From a checkpoint of a small transformer trained on Wikipedia: 3 heads of 32.
Each number is 128 + 32 x the weight over its row's rms, rounded and kept within 0 to 255. Layers, rows and columns count from 0. Numbers have three digits each. The size before them is the row's rms in percent of the matrix's.

# layer 8 MLP up, 256x96, rms 0.0974, rows 200-255, columns 48-95
098:134101206123119089204203147108155179176093172107090172070125121114113109163096139169099117137146163128115086147134142145057104149147117120114107
120:109106127127077101155137114137116119144096189129104128114140148143143119095038087181120151167132078131188156132183206137166128146106109121174091
104:145204093209073151125109113149150122125090152114126147132141114118108190110184101153110130069104160080118093165133111146115087045119168139130098
100:132164137133149139133115149128161100143160168094096070132053070206110107142079173096150160142142124092142130169146188139113145058151061130155114
100:140170159124115150113116121192108142076176098138139103079148193151181178093163168116165137122126143093125148142105155144128116061112084155108108
103:147118116163097086092133157125074117133143170159159053074125167187147173119088101189086161091133139149127157135127124164136096081054080101131165
101:132099105193128155125073120164121129151105127064145129120137108094110155074159142123164138100120181152087144164143095172158100132090107119108134
102:185194146139168149114115100151160093103202110089161144147133182169099137187107167107212155178115113145136126109161091135124070152108166131131131
096:173182093121156128130146150126116144137155049142117122056107139095110121120144145130143120143120162137069120138153127084108093082138044180166105
103:133171115113100146168162089158094104145162147110119149147065173134148128095181110146144096048133148079111094128160124174136179062125148142127137
102:031153101123100138139128082118086139070159105129132101167138158130121127139096145159231142066198114167121057112123116124168070126170136129084108
095:128162152145124076149164100150101128156141101157126147154129147118131176079172162081176049111134184086089092081090102208153138119142064147091087
092:101134103123126142103154142157183151116188046078156159174084145082110175143096109112143166145123121156190099148133103117175181145170088124107155
097:116105118078147111151120118148101186157110103067086134191115110146143106132083127069136164136132082131130147025125179121161164107128110101074120
099:144132146143136133170147102155138164140206135100145159163114119160177172112107162124163111180169126051139128068188133181111181100128150128081149
091:169116101057144113113125154140076117100165111092150087168110118075112121078136138117151124180151120150081121117134175165113115124122174156154124
096:083179149172112148066170132110121128093137166094125149128102123171119133081137123106183096082105083194127124166122129212150084159073128102113113
098:141134117140071140157115142104081130134100135109166132120147156099132165126153127096109089097140141109036122144118119153177166120173150167111144
090:090110134109120141104132071154103138111137184099138146097132138139123052187116086126157218129115143155073104085169146166141132150134106119099105
103:133160130134133132102171082166155197114111153106075126140121098079133125072149081133097112036136109163128112121142130090072142117154113132132091
095:109147131115132128097082113138156083135140085099117114077165124117138104189116117138134108180111112100113158116151100114121137135109145187136054
097:090143099145078154133045129078107109105164133096148171100142061110083106079116096132172165087145106148158156158138156181136139208112121128161118
099:163123083121104097141130112091161160157137180126123044155095089084117131126181075103109034097124156150122140178102061157085165140146120159140077
095:162135133102128088141110148137166121102102138119076127155108088111107111130128117147135093152103108151147153171134082127118164137132179185179022
095:090091105149139096096161110148118190161159133083146121126127194145116051112087130173164137161161137112124097147139124055112086157127137085135147
103:136118128119102159084131104131092127133162141119134118147164129156143161119155084095118066128069086050170161113092128172095155124151057122118157
103:143160172117095072166087151122113135140073119110126150080180140066187115118123120154106111113131181101063116171097179156157086076129083124124129
093:168145093151110163078137164122110171105124134127158124134136122125188154096157129120090165130151115160087130145225124087181107132146142116153075
088:126114083116173059128156143078065109145165136111099092195115156164131122123130165126147149144158112137158141124135110080145107136155136117082161
101:103078190132092122158073041088095112176149142163182118081148078090161178139122138117119113205138102152115106112128152114102094101162105131106068
116:151147124182153156125156108139078185100149158132102104179106117158073113215150117151136148139123122123152122148102152138110098090134138096150189
094:119125183090128115160113137133125080120138068155158107112106129122130151140077179149161080086189163181102075061118080143129113074104120103036103
097:130163163115132090176116085154133136141102103142166144082097113058141103133134121125087185171141115170099125094126062161136120098158136184092201
104:147129140093183146195116171204048185145120151131108186191104146139167108075135136097119103082182123126104123082078126104119161143070101151166107
092:174122165107085117173072145102154155158134146138096104163110125110162205115138132152145084099116074200141175129100122128170101081116108119099139
090:147077143134112114096199094098129180124182169059175156173147116118120151078138135086143072128142140141185103107187153123130098138157145118099084
098:104127098155101130122148140096125134117088113087090165155125091147111101087098141144094108094124185085146165105166138142078169132119140142130114
101:105138123152108164113106113120117180115143120182089162226198145132146141110118202158122148120074155110143161156166133116109199178126108102162105
103:168129153170092134131154112159131147160184154131097184143139161076116111096130114142143198135105081069127163123167085128161134116093112111092146
115:159117108202140146164111164143126128175149108146115071120096109142130146083143106133154128124176086132160151127076127171112120076090082082092139
104:154107119103158138126095150198123123076153123092164096156076140128175149091141130114102110125186158101091170151159147123138136133063098096168099
094:090138173160134126160168086158149114118115171138151153128148082117121159099169106135184101107114072142082113109160106143119126147105094175178163
100:074109156135149149185135069125162181128067075160128158114112195110165098127159145128134028149112144134096100126083175158078159090085101154115163
089:143099173103143107062147129099148132151125147109121131107164091205089121110121129137139158127093067160141214164122196137085095156104067116115132
094:069178135077122108202131135082099121111158116128139076072102063079086126101105093108147099139093171079112109139088120111115105158118169156103137
101:105157158162186144155097156157186064147104088151093168101108117062148152122154071128113133061163151131085090128107119100112127142119139124169124
093:071131171143172075093153193124151106194130142119183141094143150104138073171077156098142149174161148147143169114079198141110104114115137117105166
101:109141093162151131109147138129152164122138129159119122128152078120158103127097172033097160150098180133119145132131140074112132121198216142092179
109:089114110082117108156144134124084074167133164101089093160171113151100112054120130145110092140128133145160115158115110050088143144178165076093123
103:121066151103115086176126134077192162118130070163171122085133172157172130119085150121129056125173154091095094152130150118087133130144103184117097
107:179082102117203127147103140049128141129174079073115153099086106112110152107103139108114183137137149168107168084116117093106108126092103154111129
102:131118138164141132096112155190144148151191174094205090147153109095139165069110102159106106091118153163152157128189116168126129077134114161123174
097:139128178204149131189101112135123121174078131118120080140162160176081151143088133163107133166093100112100064144103073126124079077159094128124171
099:086137118188140149148145078169141088102141075125217155125135126153102152133075119157123176153208157174120166072124165136129135111102074108151118
098:177152177064106101103117150180114107161069042113166099081148139145106185164101145117142128144077133104088076103152082113181123136115183185160175
109:094118133139111095129098117191155182137121127135096135159141036114111122100139133186125108220078106084167113133135136114073123104105115125096062
# layer 8 MLP down (transposed), 256x96, rms 0.095, rows 200-255, columns 48-95
098:080074104124112114110118061111079145127152104151093121116114156102102140143168125141186171113044088118148178097115168168151100140107129117089144
119:180131122139116116157133110119126085190099140093159098123075154139127128189139113165176178131113144149106135129130137087107096134121089122097081
104:115114100076136107077118179198137121131079055132124020158102182082145116109094184140148119134141072136179130154137131111156104146115181068147097
097:124142143166177134168100112135165103123139091159098098139061130149123083138133131175172097158114169110180089143111103137101099152067126141112100
102:123116137136107048164115093046146093161121181161151174122119121141139096115151133121180123120120128127117176076170143079161152129113112173173153
102:121089137133134097134097118155135119132104196140138092108101174135126092104076090121072118097140170114161147140114123098121132076105138173171161
104:150148150080134136146126064124122080101183074147112112144117193095145103133141125120096088127097048087115122106105081176129216072093143162089167
104:096106154156137102152143116145112152093135096096144117176075062124119144062118101102222119155188123125155175117181172107093175090102111120118128
102:071115096149082151112112118085104088107144136112181132137135114159102189101164101128202106154095105160136094088124161144097177138133080157115127
098:139153148114182088146103195133158176081093107156098137113136139148086101112092166154132134172123108135176087127159157146149133106171093132112121
099:091098144161119128163135151133153127121161150165186123170082084121143142133104144079055112104142142135117124171072150123081107124145152180149170
090:142042210136167121158099092099152142158141123140111133121113090136102129093120106158255181133186149137149118104115163126043187155131109103150153
091:181129126222131115096162176091148110127098119101096145116163086140147106093128170136119138107162170079103145175196151164125160157101108136092115
099:170133122116144185139113130134156178097178048114147127139149141179105121101169058048187151149143126078148081105117151171132116088136119169118130
096:119110123161170156200170174147088111126143174100131075157082104143081147152129124086169119126098140109121121150094138165142136096082110122144148
091:117160136156189117154096132151155156126127103042142107136156134137132113138105149157157113151144181144151147113084094163118118136103092094123140
095:109154131212107132139146111133094149156100095141081152149170142149058112080120157137100129119113094132142115111067118123167210179176144132109091
101:168110129098131149097116167132088139110147126108139092134122141087136137159081109148061076098093134135100104155132068184092160111101159081117105
092:148106167155113141118110162115156087179193094142113145112066154093170158133139181191204065168149081145200107187183149135128101097136052141145173
107:077193136087207099087099136094137133137081120106148114126169081138135126099122104088169199136101103099121127088098147116119069145117143102119072
096:114160153111164141128180122083171145125163185177130083092049074108124130118136119149134160163149138140133126086114091155112172121114150110138103
098:153093162119153091129196141146139131122103153129115122108115157151180135151098118123195104157140203144149107116116120108144122110120107108153121
104:085106118144092124116103100098059106131184110149130126122185176106135150109159134060232127140071135153132114111059109082170102129059171122119172
099:154141148176121143124133150115135079143146104132171164131147163096145138098124096145135107046148106106106124116134159165183080090126141112134198
096:106064122101139199103147137143208132157138108137157154126130137087142191165164124144053117130121114118174097134110087161184081155176118118079117
098:122110169111116160141123076121099139129157081122087123080040159133141097119062086163096152108089104160131157066161119138109079185162141170138141
102:117109206137121123098174113070212139137123163117117140067157095123159123046139080112122119037144179144077144081125147165126140120127120171128188
101:146130168120137147164132103168210116140146122103164161126080102164109149147154178154179162125135128142149096051122138091127129114070123133154125
093:133103148162086216117133129196175123101135137155123130067141085106110149148118114127062108100046129157102133132131128185116154121122121108168109
096:105082142139141124106156097150178123162138131145107159127113149184080096121146152179232150095102151135131089123117137173156149164093068133123167
104:144166051161159175104151060106099162135140112147106137171090151100099198165069110137061116121124178105139123124114149129083142160112083135192124
090:120202106119094176180142130141133192138179127151142179143100124103150097173093150105074091159144151075120092128097082139107225156178181147134139
100:162176146098142160146093166071136138130119078131117156171165123060102154138134100168082089165101179116106113153084095074106099188149137120174102
097:119157144077125095162087052183172076118122085127120101115115131164135135109125145143213145139089148064141137112126131100112097091101148149108141
091:118137103117152173102079145117143122144151189057116123119102106121108076079123174098086116142165086189157161124096110162134160082192141157138113
092:151125175175142108073121115160144123096105141123073129126123116153143156179090118123226182095097122118102166177115083202118171104106091138094093
095:074124090123114207148127119146113160161107164152130091109161141169121129158129112099148132165124057184116074079154119103173055091120088157101110
108:111056166082080072088131066094141105111145147120111127097154151125098148111150135148068149114202153131159150114107078126155163106109101159142088
105:140114106087152111145153095130190141123123112157126125126129121102200181113106131139126108149125123155100123107108087123174134107084154137111175
112:163139083187105165145071107105125125147131120088088132154139113112131067105089078111089123110092120138148146119164143089128106115107113110079133
107:136166058123120127175118126070129116122081107102137112131083088151114086133086128133073112116191172119168154163105071138148063160151134124104157
096:138129150151095064112097084211100141095158131162121101170126168142146110131101111124138171082101125103183129082153171139137075162153106134151117
104:132060098105096139121112104096173104170156069119091133146121078124100173108191116090108173140155124178116117113176131121184118079115094120128122
091:131093151087111121153150128151174154082162127135153137145116165106132126149131155113172066151141149086111097093128118184110110097085159149094115
097:106139119138135162140087135176172119161146127128103073130183107157076137110071094170070192134124127174091085114111160127149133057102135138165165
105:147158195148151153130137116160152143141170098078117126139116108140119100145169104191133097195140055090141086058172100145122131104127101152140143
093:118130155139074108162156137107176162111155150069186073161135067147144120119102070119068121099100162117128106108112122131101140198162143124099136
103:131192105143086090125173106091115141083177109072133096137116126083145165072130150173130131135058185169182161173105137085103123143195159119121172
111:147101070144122060144150132118103158150095208182174165141086147180104062151129114132134182166145109161137138082126142169099170181125138066121107
104:159165132156167159134126219186162127112137161147131151203072122131132118101128118112097148166126129113134090155163139146136171152149121166141088
106:121116112099194082149102124145114062163105090120115111147118175123134161167065088125118130112162142123184152097152085165146165155153143139116125
102:100106136189133111141188161141089088090119131093033102148111162083118120189086132156078141115127123134125141130130181083194085152117106100145129
100:081070135054154114113118091134170167209120162136134183159114164101171147122196116110148095101139139133141159071120144102207164169148141132146115
096:076165110163135159117152072142128165178165142134118109123109054109110142161097152156086163116162183109192159123096102114112165182109092109146134
101:127150106137127168166171148114172078095156110165150073034123114123140162149182127139092110089134133105095099128094122177082161138109080160107147
105:139171100143094097107107087104173127119140132106087130157177073106146078161118164143119093170147154137086092187094166112150125142149174120093140
# layer 8 MLP gate, 256x96, rms 0.0975, rows 201-255, columns 48-95
119:130129142139152083155139146168213148153100104149139161229136063073166145146084148185113161117161176145136112115126170120183088108106127110130124
094:121113113207147099155117119121114149189143136129143215079194079170120116126141144186102155143101121149101124096121095100088137088194178120186139
098:131171085137125129123105148130164104092142086113108136141144137133168077169091180146113156166129135122115143062068157068111137114147170220101148
105:110173136123111085150125092067175092184136153160087170108154122171109045108090142186124149144113105071149154124124132120119182126152125133181168
105:158152119130152116126184122096114082122158088174176115113177167146196187116116129124124113122108160115060128069090162159134069119137103147127138
106:153125117180117090149133108071181128080124096157188093123149168178139147094081187115177098132133139105101159083174098184174143164117113202157152
099:090140070152151125163113105199141128116126076169142166181150098144145129112082127115115130144129133171121142102119192086136170095150107141148107
105:082152199127159077196153106109090077067133097129167189134194117128126151158131140148147163131099109127147133135131152145140077152122118150143138
105:137143071075135099110102113114140151182107098188116130176129105141070091119159174147121104156145153167124111113129078110143105118155115117172079
103:117127193166153083156083102160144163221194127158145157156125147078148134113150099130153145083169170121127132113135192168108095170099138155117125
092:188135093117162137131110213095157115119126130145150114095127094094106075155055161186069173139164115136109118140121124077090132102100171108119148
092:213115116100127160191165153135173112176099156118158086107135091090151108135058099146103134136133118119117127143121108058091079062103127099107143
096:158115159135134126094127170145110132128097101164171163111158100136124099117154136123096115149118193170075141124138108129124102154170146151086120
099:106110129150147054165098138180159148148122173131105048120085133126101067108137164112185128139094101170100108185125078133142132075126098153123101
094:127110187156185144165063130147188169160157116141125157166122122158179139177144127188123113118130185147153093112110157118088069161130073110088142
090:100146154169141110099090113095163177109122135128136181126140096182174150150129091111143177117169141181134075119056140109083077089067128144078103
104:138163104065148078110113191172177145099108156063079143117143128083084076150134115155164157134162165139117155123188086134142117076154145168129137
102:161175077106111137093133188149150121116107123156105075117097116160115087176148137183175128145145175141115083157089171149091080111103132164145174
110:133134137156198101175081063116164125145163095154134134149079098208079157149130133084160099110155151104158134108083102169121147141103121122105161
101:153088118125120108113109077116119137201148106135156138087082105195115136084134155094187108106154139201106160089137113128190175096145130186125108
092:122144098144111157152139084141175112166104076076156143121173116148145123163173186143097087129116074162109181137125129103125088143185143157139157
107:140099131154132178131135089140155088109148158141146173091232088127138097113099111147136159216140176089107088130167135169146170115165113091119133
103:126106128129184105070077129147142056136114132128101120148174119114094121119157169106130146107176185141128126193144142127126125155122114116121180
095:147109105108108162203107117140190124161168151226110159129150148097120068140124153132122135176083121111126130104135103142128116132178106114159106
093:131177140151091107096105099143160115102164131133131112205194075124085137114138174101124121134176107059127154154129134148113141118025068137056127
089:157079116175150146102178100123181158163158135125160120104120064139107150109077138162106113105155136107069136081120144160057164139107086158149105
100:114101124108124065145105123100131140113139147182163087142132087174120090183116156115118179161071127118123160130078118137113131133172143138137090
096:164172119124168129104118139119109160144093087144126137145131063125100120088125115089100099152112112115194106106146046088167135181107125150106155
103:134112116115119133170123125092132136095115111093144125169159209173135133151112110114040142167143116131081187177131073086139122114217168142079140
103:169165104167148119107149098108173162148123129162137153129098130164106108172149128101185158180132130122135164044088152114168165145064120180150107
088:151185107139113116163186093158153128123166117111125208113124162134127076199152095158135168160146137079144126097111129116091206170143123139161127
099:180168136067158114111165162145129144110119111189108127148094123122100144124181125188101085108106096109102187107107137085062141162157196159155131
094:137150126109133047119163083088165091145172150122137084072126112146115119173079135174146161181089134079105114120152127080127104033163163084074188
093:177102152110129141187046135142192118130077117146157135162141162122185153141155149157130080118074156150111153119088147129119130134137092112138140
091:144089117113151130119092086114102159077112153176128082135105142157124095133080109135111139147161117136092171158101084134137116156169150137148075
094:221114099103121122105128148132167082106179141113182130136121099115156081146118180139152123111118209116123223180138136142067211157151083098132170
105:115099144164171138199117100165147140138117140121090199181122118136148103155147133129057132185061138103149053097137142092098118112179073139117116
100:105092177091184099125173182160138110135148170117151133161143144092112128165138125151130152035169126138131187080105091124173043115178120142107168
104:146068170168181122192098126148194125154109064147121133150148127134104143153100127146159195164126095149128076088091174136121147083145085105101128
105:136166129126162084097138176168093098156136121139088146158103107134099102133077161127157171077196139166142184168089193120086080079125092152122146
096:179134091105130128125146107102157152156180160138122128128204147170098073175093152160114161095153166157189150092122143068163071128160101187134148
110:134119197057090087130155086112160095088151148166155203147168127102101105182090167148065127124108150077088150114133114176191099167115075093130156
091:170058117122143141105104096112190114100112108134173097166113172119124145125122126054043144119133147122130073089137159119114094070099160115104149
096:118152101167152146159117148135105173128124170166124163165088103092122137100163196130129113090131148141134167110186114129116115161160125131183100
105:110139122157131101073085108113165136109094103195170143128182150163156125133129178177118112155136150160074077126092119157077104169091136156093090
095:180097120137093130150170073108154131181137114165121133133094064126046136196131121130127188180140143134127137159100125122088137139115123090146170
106:122150177114147112140119137168058095141142164187175136137163139104198157121124143161160170134187151192103119174166161184088118151133134135095105
101:122129204125095085163169158108187088098081127130153164159185147104143092137160086147119106108131091059044118114112136149109104154096143182098159
106:086076108165106134095135137162176147160121145169141152120112124126103105143131131112143096187144156105080082116098149170150152145090160128092098
116:133072146157161093161104119201104099133163095125173119110152141167127095178125126123187162154184194134119122131084071193097158159111125157118152
108:125087097106136098102088155155173136076137103208194134138168118124146151118166157183145091141184152182077117092138135140108125078187104139114134
102:121111181154155113086096119123169108142104146125115151181155145190140203160082119085153169106182096068121120086119121097134103118135052115128204
095:179155127147158156132194091135120117113229175101142161128112141168052160169070146152116144188167123125158157127123117111121153086130161122152135
100:174074132171096099144128143118140107109180087140137107090096162116089144094114180172175104110153146173074149087154104178138088114149068219137167
107:143176122102132119159096136163113109111128133151142153115152137166167097179141137111204121117164145164043147110116161081162160096071123180100124